Weights of a small GPT-style language model, trained from scratch on English Wikipedia.
Architecture: RMSNorm after each block, no biases in attention or MLP, untied embeddings, normalized queries and keys.
Each number is 128 + 32 x the weight over the matrix's rms, rounded and kept within 0 to 255. Layers, rows and columns count from 0.

# layer 6 attention query, 160x160, rms 0.142, rows 28-31,60-63,92-95,124-127,155-159, columns 80-159
[[165 110 125 147 114 153  92 162 122 165 107 121 115 126 122 103 182 104 124 138 121 151 125 144 143  55 101 132 152  71 115 105 164 152 157 149  79 140 218 138  84 147 195 202 128 158 155 130 169 103 158 112 148 138 128 139 173  99 110 129 107 118 135 115 114  85 128 140  96 122 101 181 146 103 149 142 168  93 139 119]
 [130  53 164 120 177 170 141 105 128 139 138 131 106 125 149  41  89 113 101  52  69 173 125 106  75 145  87 151 176 120 133 137 140 106 165  70 165 169 148 117 162 113 126  91 132 156 147 149 132 140 112 149  72 102 144  98  96 143 101  82 141 138  81  91 184 222 142 111 119 151  65 100 120 110 149 148 117 109 145 129]
 [140 118 124 128 167 126 158 183 147  94 153  83  92 132 164  81  78 215 141 114 138 150 156 108 177 138 109 161 154 105 135 160 121 123  75 154  80 142 123 171 129 105 144 163 164 160  91 157 102 109 120 110 101 206 132 162 137 131 129 125 117 143 119 136  97 114 132 121 117 119 140 173  66 162  88 176  55 132  94 127]
 [138 134 114 146 147  87 143 161 161 112 184 107 122  91 152 104 143 106  66  95  63 125  57 117 137  41  83  53  80 110 178 105  59  83 119 128 146  92 129 156 163  49 106 157 182 170 119 130 156 129 200  89  91 147 164  71 132 136 106 180 127 135 109  98 113 148 144 132 124 130 191  86 102 136 136 133 119 141 115  93]
 [170  79 111  94  83 106  95 151 122 121 102  98 117  73 147 167 106 107 110 110 122 114 163 179 165 123 119 119 101 135 154 116 127 101 121 127  71  93 160  85 134 108  84  70 184 128 139  53 132 155 172  83 140 177  87  88 103 100 120 161 125 102 127 160 121 108  67 143 162  85 100 143  81 138  69 146 104 159 101 100]
 [122 119 129 151 145  98 137 115 109 116 128 139 130 130 177 110 118 136 125 174 159 204 130 137 117  89 113 175 167 127 128 126 103 122 108 130 114  99  84 125 151 194 143 122 166  75  82  49 131 138 192  94 141 115 177 162  98 127 112 124  99  97 179 195 151 227  74  95 117  51  74 108  85 137 169 177 124  83  89 166]
 [148 128 116 143 119  71 118 146 103  96  97 123 113  79 136 134  67  71 159 141  85 156  85 151 128 126 117 126  95 135 135 159 113  78 139 205 159  50 113  97  96 160 106 138 116 141  81  73  91  98 140  78 129 152  87 102  73 130 116 111  77  60 149 127 119 113  73  99 154  96 125 139 101 135 142 128  98 128 130 138]
 [131 114 131  96 100 161 155 142 138  64 146 174 149 169 149 119 110 159 161 214 209 157 102 104 123 146 120 151 151 104 152 157  95  76 159 145  78 137  72 173 194  92 177 165 169  88 161 146 179 131 164 211 157 129 159 118 109 176 152 150 159 117  94 144 183 144 155 118 107 127 161 106 165 121 163  69 164  90 105 132]
 [145  84 126 137 163  99 112 150 143 139 137 161  74 135 171 124 104 159  36 160 110 188 164 116 154 160  96  82  97 106 202  96  93  68  59 164 127 154 175 171 160  26 154 111 110  74 130 152 133 110 197 147 171 137 152  92 132 142 117 179 112  39 118 108 139  67 114 150 121 156 110 163 107 130 108 147 152 111 121 112]
 [109 135 119 132 105 198 113  98 156 131 146 115 118 121 137  89 122 163 187 107 172 181 121 139  97  71 111 121 116 115 181 103 110 142 151 133 123 116 134 150 172 102 103  91 168 119 126 157 141 142 108 142 133 115 184 110 118 123 119  92 137  64  99 147 183 117 130 137 131 136  92 122 204 157 201 138 162  76 115 184]
 [177 129 126  86 151 127 133 145 179 138 168 120  88 165 166  87 125  63  52 142 124 156 206 147  64 117 108 121 108  97 152 127 155 143 110 163 135  47 124 143 146  54 117 141 118  74  92  90 108  96 148 117 137 147 150  70 122 126 156  92  94  82 141 102 163 148 115 164  91 150 146 107  91 154 158 105 168 124  99  93]
 [ 98 105 121 116 165 130 146 128 120 166 186  95 127 114 124 129  68  94 211 196  96  71  79 114 175  74 144 161 123 165 109 181  74  84  97 124  71 129  96 146 206  71 141  62 172 104 148  66  85 144 129 105  75 147  69 104 143 124 114 126 140  96 149 151 142 130 129 132 118 146  95 108 146 141 146 121 167 158 104 129]
 [115 109 159 110 156  59 149 142 130 132 145  74 155 126 126 130  83 159  74 136 176 157  98  87 113 153 143 105  82 169 138 111  34 162 125 134 112 137 162 152  75  94 122  71 138 168 146 100 187  43 184 101  64 198 156  86 164 125 163 124  87 150 115 120 132 139  65 131 104  88 110 168 119 130 163 149 176 128 139 144]
 [ 75 116 105 139 114  79 139 133 154  70 188  80 147 145  87 181 159 166 118 130 184 125 130  71 171 170  92  87 135 116 133 204 145 127  81  84 133 106 148 129 137 148 189 124 155 156 129 140 150 134 130 100 168 135  74 146 116 135 134 133 132 156 170 151 178 140 153 114 142  97 146  74 180 149 171 110 110 132 107 166]
 [ 94  67 155  96 109  57 141 172 164 182 133 115 108 152 116 132 171 165 173 196 172 172 143 140 148 100 118 177 143 157 168  95 158 110 137 155  83 129 155 125 151 118 153 106 107 125 131 110  89 117 131 153 158 152 156 105 116 133  95  84  59 138 154 133 149 124 170 136 159 134 101  89 142 142 118 174 161 134 168 135]
 [144  93 122 105 122 140 127 133 145 119 156 171  87 132 145 118 202  58  98 137  98 121 159 124  98 161 135 154 139 145 167 117 100 133 109 201 101  73 107 160 154 152 154 123 169  72 173 154 126  97 106 134 189 126 123 101  88 131 135 140 123 143 155  68 172 137 158 165 148 154 163  92 129 160 156  82 143 110 135 107]
 [135 150 150 140 149 114 176 121 107 125 172 100 140 159 139 133 160  72 142  90 110 104  68  82 109 162 125  87 153 163 137 169  68 103 120 140 162  83 103  86  93 145 103  96 107 156 156 101 102 108 125 119 120 169  76 152 139 110 103 190  92 110 179 146  67 100 170 129 153 104 131 110  83 126 125 146  54 194 132 139]
 [124  65  89 193 147  74 126 164 126  86 133 105 119 145 157 101 101  95 109 124 213  89  93 168  98 138  93 102 120 107 102  98 167  89 105 117 171 116 144 145 145 117 188  88  91 101 108  80 151  87 105  93 152 158 102  70 143 142  62  52 110 120 156 139 151 133 178 101 130  30 139 144 145 159 150 156 155  61 140 144]
 [ 99 137 158 149 121 224 134 110 119 110 120 162  67 103 109  89 135 112 120 149 132 168 125 148 118  95 138 110  80  76  66 142 232 157 171 103 105 160 143  84 120 139 140 150 168 103  75 161 132 143  94 138 169  78 167 107 132 130 116  89 203 120  81 111 142 140 129 100 134 140 129  69 146  87 136 107  96  90 167 119]
 [138 135 124 101 122 163 132 105 147 114 123 129  82  91 134 159 109 117 142 124 146 203 186 124 130  98  69  99  69  89 103  66 144 122 120 172  96 127 162 170 136 119 147  99 143 124  70  89 147 142 140 105 200 117 142 119  75 149 117 127 167 112  87  69 132  99  83  64 128  90 119 118 120 139 162 174 126  96 114 110]
 [107 148  97 137 103  80  92 141 142 185 128  98 103 138 143 216 179 153 128 112 128 113 178 136 117 153 145 110  76 135 161 168 104 165  83 119 170  96 126 144 114 166 124 102 133 129  78 111 164 153 133 113 104 133  80  86 164 132 160 128  71 124 140  84 135 132 140 118 113 137 130 112 124 133 108 132  95 136 135 141]]
# layer 6 attention key, 32x160, rms 0.139, rows 27-31, columns 80-159
[[ 18 140  79 151  93 109  89 100 128  95 137 134 133 167 112 113 133 134  92 201 146 144 135 134 143 194 118 150 116 118 148 143 130  93 129  84 137 136 143 117 152 146  65 115 148  52  57  87 162 107 150 134  75  55 164 145 147 163 164 121 139 155 107 122 161 139  89 124 118 160 182 132 120 172  97 102 189 125 155 181]
 [217  74  59 101 122 107 105 170 100 137 101 126 132  72 117 189  47 138  74 178 160 180 138 134 121 137  97  98 137 114 159 177 146 140 119 123 142  96 173 119 162 111 141  84 167  74 144 175 157 140 143  94 130 128 118 127  91 155 148 123  93  84 142 191 155 142 159 144 142  79  61 153  78 155 108 134 113 120 110 112]
 [186  94 140 128 123 145 108  95 105 150 158 142 152 167 131 115 108 124 200 126 139 100 127 137  70  43 212 148  98 105  95 105 140 167 109 192  81 171  97 138 135 146 196 135 126 140 201 157  92  96 130 107 143 169 154 133 114 140 186 127 139 109 168 137 114 157 151 149 123 139 145 129 166 128 179 185 108 135 134 104]
 [180 131 148  52 149 183  99  99 129 144 171 148 134 154 108 129 143 121 145 120 134 101 199 144 120 157 168 146 138 142 147 165  85 146 131 130 137 194  89  91 107 156 209 156 133  94 173 156 158 112 113 138 122 118 179 116 124  95 104 146 111 149  98 144 204 116  84 195 119 178  98 124 154 114 158 107 127 130 131 123]
 [ 47 100 119 128 153 102 161 130 106 123 150 132 205 164 146 123 149 140 109 112 176 152 121 107 163 170 112 151 127 156 107 119 105 155  87  93 174 128 139 141 131 128 146 106 111 112 154 189 107  86 112  94  71 102 106 176 146  96 188 101 155 128 161 116 130  61  72 159 129 147  90 141 134  94 146 139 186 140 169 176]]
# layer 6 attention value, 32x160, rms 0.138, rows 0-9, columns 80-159
[[129  97  58 193 112 130 140 126 116 153 132 177 164 128 100 147  98 144  87 121 127  94 116 154 135 175 129 144 128  90  90  86 132 112  84 138  94 116 117 146 123 145 100 103 147 156  57 106 137 142 216 134 191  90 148 132 123 123 143 110 186 145 123 109 126  92 147 106  79  82 115 195  91 165 134  60 128  42 124 140]
 [146 171 163  86  76 140 116 130 123  95 162 128 176  98 109 138 120 128 159 113 134 146 109 129 105  62 112 143 123 152 157 122 110 140 164  95  95 176 119  95  90 130  78 128 125 123 176 119 135 135 135 159 102 104 123 117 170 106 124 142 156 131 103 149  97 151 135 148 123 132 196 132 153  55 141 117 147 150 158 109]
 [109 109  92 161 108 138 141 126 121 163 147 177 107 148 127  98 146 117 111  98 109  95 104 173 129 160 129 148 117  64 141 111 126  66 137 112 138 158 158 118 125 111 102 144 146 139 142 169 161 115 144 119 143  82 152 120 167 119 174  99 167 101  99 114 176 139 121 116  99 133 135 143 151 169 100 163 132  59 151 120]
 [112 124 111 126 119 125 167 119 140 137 143 127 140 113 185 139 147 168 151 182 182 138 111 132 166 109 170 100 121 210 163 102  92 118  98 118 117  52 122 167 145 167  93 126 146  97 125 180 144 125 147 129 114 154 127 115 127 168 101  77 100  89  91 157  82 129  87 161 153 112  95 162  97 122 129 143 144 117 115 154]
 [ 79 124 126 143 130 152 110 105 125 135 113 135 107 140 164  97 170 128 124  99 111 106 121 177 141 199 109  96 154 119 131  67 168  68 130 144 182 110 126  96 119 116  88 166 108  98 120 185 170 118 135 131 174 106 183 131 161 108 161  80 175  99  79 145  69 161 123 145 132 125 127 173 119 154 130 154 120 100 127 147]
 [130 151 175 160 112  42 142  99  90 112 127 138 124 116 144 145 123 133 122 156 141  48 170 113  99 107 153 148 111  93  80 119  80 155 171 125  99  64  94 137 112 203 130  66 157 177  82 146 105 132 106 120 126 115 142 190 119 112 116 178 136 139 140 137  61 203 167 148 146 156 182 104 173 141 133 135 146 178 130 120]
 [145 109 142 134 146 192 113 130 119 154 132 102 179 132 118  99 122 119 128 156 121 146 110 144 135 149 104 151 165 152 208 106 116 142  44 159 156 183 102 120 111 109 156 181 116  83 205  80 121 134 201 105 147  82  82 101  71 118 148 144 154 143 153  89 168  92 150 115 124  74 113 167 113 121 151  94 142 115 107 139]
 [108 121 163 122 170  75 152 107 161  46 132 124 103 139 220 164 145 128 136 195 127 124 119 119 128  85 121 121 128 167 145 179  92 134 118 117 135  96 193 139 122 102 116 132 154 104  90 137  90 143  75 124  83 174 140 123 145 158 178 143  72 138 120 198 199 117 137 143 133 171 146 116 164 102 132 166 151 134 143 151]
 [180 121 144 129 141 115 118 149 105 182 211 163 163 127  83 144 129 145 111 139  90 121 145  93  88  86 130 211  91  75 172 124  54 160 102 203  80 183  93 178 134 123 173 142 182 112 131  88 100 118 105 164 177  92 124 102  74 134 136 193 126 169 132  96 168 139 134 120 110 116 131 107 149 109 176  89 125 192 137  91]
 [ 87 116 154 138 177 132 144 126 115 127 108  99 121  91 184 122 141 125 103 152 125 124 141 125 200 132 125 125 186 167  71 120 181 160  80 112 172 113 155 138 196 178 150  90 152 195  47 182 104 153 118  79 150 163 110 149 143 124  97 138 142 158  96 114 103  97 107 130 161  83 107 165  95 107 101  74  91 125  87 144]]
# layer 6 attention output (transposed), 160x160, rms 0.144, rows 0-9,32-41,64-73,96-105,128-136, columns 80-159
[[ 99 148 137  95 159 136 135  49 127 154 131 145 187 188 138 103 106 163 154 124 129 145 154  98 124 119 131 135 126 104 144 161 164 123 180 109  93 119 128 105  69 122 128 131 108 126 169 121 143 142 126 125 128 129  86  77 123 152  67 117 180 139 125 133 128 102 163  47  97 105 117  82 102 127 116 111 110 101 146  61]
 [109 130 140 142 133 138 238 111 152 122 137 130 121 134 191 121 121 132 142 125 115 137 147 120 119 132 126 132 131 117 161 162 128 120 140 151 153 120  93 137 255 138 141 138 139 145 124 128 128 112 108  64 115 133 141 122 107 122 141 116 128 109 125 114 153 119 144 133 151 135 114 156 131 109 125 130 102 103 139 255]
 [102 132 154  79 153 140 134 114 123 168 128 167 146 182 123 118 174 131 136 141  89 106 162  89 134 134  98 157 158 120 124 141 160 149 213 126 129  64 143 122 181 155 159  88 127 111  96 215 128 135 134  93  91 122 106 189 109 151  83  97 177 108  97  73  92  76 189  55 171  97 134   0 139 117 128  72 141  98 200 167]
 [113 142 141 160  81 127  75 124 135 129 146 130  81 114 101 147 117 146 129 127 134 120 135 143 147 130 164 119 150 137  96 121 109 115  81  84 164 106 131 161   0 143 133 127 144 163 100 140 175 124 142 169 127  96 128 141 136 134 160 153 106 120 158 128 118 141 114 147 100 128 122 152 147 116 137 110 122  86 106   0]
 [ 93 114 113  98 135 144 107 152 106 175 147 145 152 134 144 122 114 154 137 130 183  92 131  75 182 137  57 159 193 126  80 152 151 135 180 166  84  62 134 128 112 122 166 132 153 142 130 141 123 119 127 160 119 153 129 137 105 129  72 114 173  82 111  61  70  53 103 107 151  83 102  76 174 126 145 131 150 113 160  92]
 [134 141 106 175 125 104 165 125 148  81 133 107 112 138 171 119 133 169 104 133 135 163 146 119 160 133 149  80 109 159 142 101 129 132  91  93 149 142 151 115 255 126 126 128 151 118 140 103 123 116  74 101 127 129 171 139 105 117 141 141 116 132 152 126 142 102 141 132  95 148 104 184 102 166 161 107 125 127 116 255]
 [109 133 166  78 126 148 104  96 103 133 125 140 155 122  71 128 105 110 145 118  97 105 129 152  96 119 134 159 137 108 116 168 122 115 147 144  91 122 106 116   0 148 113 132  70 154 145 116 118 141 158 143 117 146  80 105 158 136 113 118 113 149 129 159 163 142 104 133 133 109 167 113 144 103  92 134 122 139 123   0]
 [128 106 121 188  97 111 102 149 144  92 154 126  98 126 167 137 157 149  47 138 136 125 155 167 174  91 122 106 137 116 148  56  51 129 101 102 190 133 136 157 175 124  99  58 164  91  95 151 104 103 121  94 135  51 167 189 112 102 176 157 116 109 127 186 145 134 134 158 114 160 125 122 163 177 127 139 119 140 121 181]
 [121 140 179 130 173 144 192  78 173  96  97 110 142 169  73 150 179  91 148 115  39 134 156 151  91 165 157 111  77 158 179  94 169 115 121  64 148 156 138  97 185 126  72 117  94 134 147 101 147 125 132  88  91 162 109 121 199 119 120 137 102 156 170 116 190 134 172 121  95  96 138 137  66 131 137  67 102 135 100 185]
 [142 146 110 175 115 107 117 122 103 132 146  73 129 116 134 168  62 174 128 151 173 145 120 143 148 150 190  67 131 127 100 105 101 106  34 156  98 185 159 110  32  83 139 134 191 142 156  42 163 118 134 182 170  96 168  50 118 158  93 194  69 173 175 213 135 107   0 130  64 122  57 235 131 153 107 201 115 175  71  50]
 [131 141 151 109 132 108 184  45 126 172 125  69 110 112 107 138 120  94 147 181 107 149 137 149 171  92 109 111 112 183 103 140 127 151 125 113 148 139 130  97 246 192  60 117 111 145 158 128 100 114 146 105 151 107  60 140 200 148  71 159 105 148 144 154 180 191 165 150 163 184 130 148 158 111  97 181 112 168  41 239]
 [136 133 147 128 115 138 223 114 187 133 116 126 128 113 194 131 135 104 138 121 128 151 128 133 101 118 130 133 127 134 155 127 122 107 139 123 173 121 136 132 255 136 109 102  93 138 111 129 145 135 134  90 118 124 123 127  90 114 120 119 138 129 140 103 128 124 125 132 118 118 159 135 114 115 130 117 101 124 174 255]
 [129 141 154 136 118 106 167 112 151 148 151 104 116 104 175 133 142 135 130 173  89 153 137  88 167 121 132 135 128 178 107 144 128 146 120  76 183 207 173 107 255 167 101  96  94 184 161 117 101 136 145  94 141 158  74 174 125 105 120 156 125 166 123 158 159 159 158 139 121 179 114 148 143 137  79 154 170 127  76 255]
 [107 136 130 155 107 121  64 142  72  82 154  73  94 143 122 128  98 155  93 140 125 149 149 138 133 162 163 133  92 120 107 135 125 129  86 145  98 177  97 142   0 130 172 145 168  95 190 136  88  81 133 166 115  87 147 115 151 137 122 145 104 117 143 121 181 153 124 114 157 109  89 127 125 129 100 103 168 110  91  20]
 [118 127 130 138 114 126 152  90 143 157 161 137 119  96 185 121 125 110 148 155 158 129 125 131 156 104  69 131 128 207 150  92 101  92 128 123 168 195 163 112 224 185  70 114 113 174 125  93 107 141 151 146 143 125  96 183 103  97 135 141 120 164 101 113 125 129 111 148 106 175 172 195 149 139 107 168 162 143 124 224]
 [121 131 137 140 127 141 183 129 172 127  87 168 133 128 160 114 154 125 130  75 126 174 135 171 114 140 118 115 143 152 171 155 163 150 156 143 134 106 115 120 255 152 123 136 184  95 108 154 100 151  64 119 141  98 141 135  96 140 158 132 133 136 147  82 124 107  85 130 112 117 156 135 131 119 186  80 124 138 150 252]
 [134 129 157  52 113 126  72 104 112 178 133 117 104  95 110 125  65 110 136 178 107  85 127 120  95 112 140 124 141 116  94 115  97 104  89 130 112 124 108  96  62 121 142 140  48 144 146 100 133 108 147 132 101 162 101 136 125 108  90 129 132 134 124 167 125 114 174 136 153 119 130  98 155 113  87 183  85 133 142  86]
 [ 94 123 110 172 128 127  39 191  93 106 166 101 122 134 106 109 128 159  85 109 102 122 120  94 135 161 131 124  99  80 142 160 144 152 111  96  61 166  98 121  52 100 206 139 163 115 161 125  94 116 118 111 129 155 189 107 170 134 163 136 174 111 116 125 132 140 162 109 126  98  81 112  98 163 159 103 130  90 115  40]
 [127 163 164 134 142 142 209 104 144 133 108 168  79 147 130 137 119 114 148 128  85 177 168 124  85 175 121  97 129 105 136 168 170 154 122 151 137 113 103 101 230  82 179 113 118  95 149 133 119 154  66  52 119 142 141  88 114 152 145 121 130 136 151 115 161 127 141 137 140 107 121 108 169  87 155 106  73 115 114 218]
 [100  99  74 129 133 117  80 134  57 144 149 131 156 156  76 147 134 122  96 132 137 104 146 175 148 161 131 122 105 110 140 152 135 147 104 198 120 152 123 122  50 149 131 112 210  74 113 157 116 102 116 164 147 125 170 129 161 175 126 170 129 115 167  99 165  85  83 141 152  61 120 108 125 135 185  82 171 107  95  51]
 [102 109 147 163 162 101 171 127 179  94  95 122 108  98 135 111  98 144 158 155 144 151  87  86 143 109 109 159  99 144 159 143 124 115 150 160 141 124 146 155 192 102 128 146 127 150 115 134  71 127 124 151 172 123  97 112 142 152 108 118 165 130 108 178  81 181  82 132 140 151 163 129 148 167  98 144  87 145  85 199]
 [148 145 134 117 133 124 238 113 125 131 118 128 106 122 193 132 123 132 121 134 133 169 131 111 118 137 133 117 129 118 138 118 134 123 126 133 165 137 127 152 255 125 123 116 124 119 127 131 141 140 140  91 129 114 139 119  89 129 131 127 142 131 130 118 172 115 132 102 132 109 104 157 116 144 123 119 110 122 134 255]
 [134 107 184 129 152 111 170 109 167 104 146 124  88 121 123 106 172 137 157 151  66 164 126  73  82 116 127 149  97 141 135 136 170 136 109 125 135 150 132 130 177 122 157 173 132 139 118  91  95 127 128 116 136 129 120 132 116 121 125 146 157 153 130 130  87 141 107  92 119 106 125 143 118 117  87 109 128 130  96 190]
 [104 123 125 167 130 122  29 140  97 120 147 148 147 171  72 139 110  82 137 126 132  94 133 165 132 138 129 117 140 139 155 147 150 125 125 148 106  93 110 100   0 112 156 124 136 123 147 114 121  90 146 179 129 119 104  88 186 114 126 138 127 116 139 101 142 165 137  94  92 129 129  70 122 107 114  87 148 141 120   0]
 [110  96 153 113 136  88 157 155 134 135 132 131 103 141 144 149 103 147 167 180 131 180 124  86 110 169  61 141  76 122 151 121 178 149 135 158  97 154 122 150 181  97 169 176 125 120 153 111 106 171 158 108  77 132 164 124  95  86 119 116 147  83 102 111 101 119  93  97 103 158  95 113 134 141  92 127 141 164 143 175]
 [120 133  94 122 133 144 182 108 186  86  78 128 129 118 159 118 133 113 106 119 142 152 139 146 121 125 144 140 131 130 122 153 128 112 138  82 196 111 126 113 255 154 120 114  95 107 174 179 132 145 120 100 119 152 141 128 130 136 107 105 147 113 133 118 118 164 120 159 140 154 128 123 134 150 168 111 145 125 141 255]
 [114 131 150 108 100 117 102 131 120 170 115 113 101  90 127 112  94 139 126 139 138 120 102  96  99  69 106 139 146 143 101 129 100  94 123 152  64 138 134 111   0 121 123 125 130 185  66  70 108 107 129 194 168 117  67 106 141 131 171 127 113 118 140 170 116 116 115 133 132 116 182 117  99 105 126 154 103 102 128   0]
 [115 120 161 170 112 159  42 107  93 146 180 144 161 145  92 126 151  87  97 113  95 122 146 193 127 126 128  74 159  88 154 118 142 132 130  95  86 138  99  70  91 140 151 125 115 156 143  98 127  94 129 121 126 111 131 136 174  88 119 140 142 153 134  92 144 142 163  97  75 117 101  99 116  97 133 130  98 115 138  87]
 [105 133  97 108 121 161 147 123 215  79 108 129 119  76 149 104 158  92 141 105  95 119 129 104 122  54 152 159 144 140  87 169  94  87 125  79 189 114 126  99 254 141 127  93  85 169  96  95 128  82  69 149 161 115  77  94 175 153 131 133 148 129 146 163 119 132 111 160 168  84 232 120 153  92 164 128 126  89 129 255]
 [ 92 133  91 173 145 119  64 123 102 139 112 148 170 166  77 164  73  78  98 125 146  89 176 202 120 168 142 120 122  98 101 128 108 157 155 149 110 130 128  72  61 103 121 105 141  80 122 160 119 116 131 166 123 152 185 116 154 117  85 132  86 118 126 125 117 130 121 130 122 169  85 101 159 147 152 141 127 125 121  61]
 [119 167 175 117 156 147 110 168 122 100 172 115 134 136 139 126  83 160  81 153 109 109 152 157  79  87 138 141 157 127 168 153  96 110 162 151 113 114 149 148 141 107 201  81 119 134 162 144 129 152 151  98 126 123 185 166 176 127 130 103  94 127 111 147 112 130 146 159 107 161 126 109 125 132  81 174 172 132 102 142]
 [116 136 116 155 111 124 226 121 139 147 140 136 107 118 175 139 130 134 123 125 142 157 149 125 143 160 149 131  94 133 113 159 132 156 116 104 158 154 119 116 255 137 143 132 139 135 134 119 151 136 127  83 120 137 115 120  94 134 118 126 146 131 144 127 159 123 118 113 130 121 104 142 133 105 128 116  94 103 155 255]
 [134 143 184 143 152 134 130 152 137 104 168  95 116 165 158 120 108 118  64 175 132 116 149 108  95 117 140 122 165 144 147 140  89 119 114 142 122 133 121 150 135 128 172 113 167 163 163 125 126 112 113  76 103 129 174 113 155 130 133 135  83 153 107 170 137 147 159 147  92 125 130 128  83  86  91 107 160 138  88 157]
 [108 164 150 119 150 150  85 107 135 108 125 175 120 145  59 120 166 129 135 151 115 122 135 142 143 127  85  67 164 103  86 112 167  82 150 169 108  89  97 107   0 116 123 137  84 118  98 107 131  99 114 173 122  77 121  93 142 132 169 140 194  93  95 120 114 123 174  95 148 135 156  56 117 156 121 118  91 114 106  29]
 [ 95 150 148 143 134 153 135 116 110 113 204 132 126 133  96 122 105 126  69 147 211 172 108  98  93  86 100 156 163 135 192 126  84 139 108 156 116 136  90 123 153 126 147 130 133 145 131 100 140 100 141 134  63 126 109 119 145 131 166 105 106 127 126 161 153 122 159 143 114 131 145  89 117  78 102 115 128 121 121 167]
 [127 106  81 145 123 131 161 156 170 144 112 100 148 102 147 121 152 122 123 131 129 156 119 157 115 167 142 153 112 133 165 129 120 157 107 105 151 187 124 103 255 125 127 101 115 110 187 150  90 136 121  88 166 144 122 125 113 109 126 119 109 162 143 108 146 163 108 154 121 131 146 119 155 150 112 127  98 125 144 255]
 [106 160 172  79 145 115 121 106  96 101 125 118  86 127 109 111 103 119 151 115 118 109 115 110 117  90 132 136 143 127  69 163 136 114 131 139  84  77 126 159   0 149 153 171 128 132  91 114 145 146 115 179 109 117 138 143 192 156 124  98 153 103 148 144 112 109 119 110 134 130  97 135 114 126 147 151 147  97 136   0]
 [119  94 125 155 130 143 145 104 158 113  72 162 130 156 153 137 163  93 194 132  74  81 138 134 140 159 108  54 117 149  81  97 192 104 152 105 112 129 134 107 150 134  93 155 116 159 151 130 140 129 116 121 147 101 133 103 108 122  99 177 183 135 117  89 105 144 140 109 125 105 155 132 112 141 154 125  80 151  79 146]
 [158 133  99 120 134 119 149 171 134 145  96 178 129 121 226 147 126 101 137 129  67 126 171 156  84 147 175 135 110 106 119 127 119 135 114 140 127 153 139 166 183 123 163 114 116 113 139 127  97 142 133 114 151 151 196 141 132 135 110 141 110 112 146 105 120 133  92 154  88 123 118 170 145 150 127 148 170 123 174 170]
 [123 140  92 121 110 144  98  92 124  92 134 137 140 136   2 159 161 133 146 121  93 163 156 169  96 105 108  70 136 116 166  85 178 160 173 170  85 153 123 104 114  75 130 136 102  90 108  98 144 122 106 195 121 102 123 127 160 107 133 114 145  99 158  99 119 110 134 135 176 147 136  79 189 142 174 136 120 107  98 139]
 [133 153 116 129 172 127 155 109 130 181 133 202 108 175 148 131  94 132 143 126 141 156 145 144  73  61 118 115 109  79 126 106 142 128 186 125 152 125  87 119  92  72 124  84 101  80 132 153 105  85  92  51 132 117 124 171 100 147  98 125 133 143  99 105 116 111 111 126 121 139 120 176 150 157 116 151  86 125 118  95]
 [126 122 136 150 111 128 255 148 131 121 137 115 134 119 172 135 139 120 120 132 155 134 127 136 109 173 123 135 124 124 121 164 124 148 115 133 149 144 110 131 255 136 123  95 146 118 137 136 143 117 159  76 118  87 152 102 143 148 126 140 132 101 130 133 137 150 132 132 156 105 135 140 118 100 166 148 127 100 132 255]
 [143 139 140  89 127 126 148 113 157 119 147 162 131 190 140 114 152 104 132 135  80 109 165 110  78 114 144 125 126  67 106 120 131 138 151 151 156 118  68 141 172 106 131 115 107  85  97 151  87 135 153 138 134  92 128 167 112 136 114 112 126 165 131  93 102 149 122  97 132 170  96 104 124 132 121 111  82  99  98 168]
 [161 146 120 160 143 143  91  96 139  93 136 105 125 111 141 117 163 165 150 144 127 128 134  99 152  99  89 118 153 188 125  99 164 102 118 129 141 101 191 138   0 166 124 170  98 151 111  93 135 147  72 195 119 155  78 108 110 131 111 110 163 115 142 155 104  71 153 158  94 181 139  80 131 128 106 102 120 129 165  10]
 [118 142 148  99 121 139 160 128 171 100 153 148 130 131 135 110 118 135  95 119 148  91 148 103 127 143  96 139 151  86 131 132 114 119 175 174 141 150 100 133 196 131 159 165 106 102 141 140  80 145 166 167 134  81 137 130  95 119 130  95  98 137  92 116  98 132 105 126 139 145 137 108 129 130 127 116  80 121  78 180]
 [117 127 103 150 127 134 196 120 125 153  85 147  98 174 150 131 138 160  92 133  86 177  50 167 142  94 135  73 182 108 136 125 140 138 133  77 133 150 132 102 255 173 135 102 171 152 167 107 175  65  87  88  71 146 169 105 184 146 139 118  95 103 125 164 141 118 128 128 114  87 134 142 121 145 108  95 143 169 191 255]
 [138 114 108 157 135 125  68 122 107 189 132 136 142  95 120 121 113  67 145 136 180  73 185 102  88 151 140 150  91 108  63 108 104 105 152 104 128  99 112 123   0  44  83 119  62 100 136 120  73 153 186 122 182  85 113 124 129 104 107 138 156 106 182 111 118 117 128 143 115 155 150 101 108 130 173 189 117  78  76   0]
 [147 107 137 117  97 136  96 120 145  76 130  99 108 133 149 122 158 122 101 152  93 150 117 100 179 127 112 142 169 151 152 143 159 119  72 127 126 125 198 117 147 170 142 155 121 164 111 109 147 190  88 191 156 166 124  99 121 137 148 113 164 132 140 116 118 102 148 111 102 159 133  95 108 128 135  81 122 119 130 165]
 [164 120  66 148 177 116  90 108 122 180 124 164 127 164 142 146 123  71 159 135  72 125 134 140  82 145 149  84 106 132 109  82 115 140 140 107 135  94  89 118 129  85  70  30 133 114  89  94 197 129 124  91 131 137 125 167 181 107 139 169 177 124 217  94 108 116  93 100 116  96  90 157 141 171 145 157 128 165 165 134]]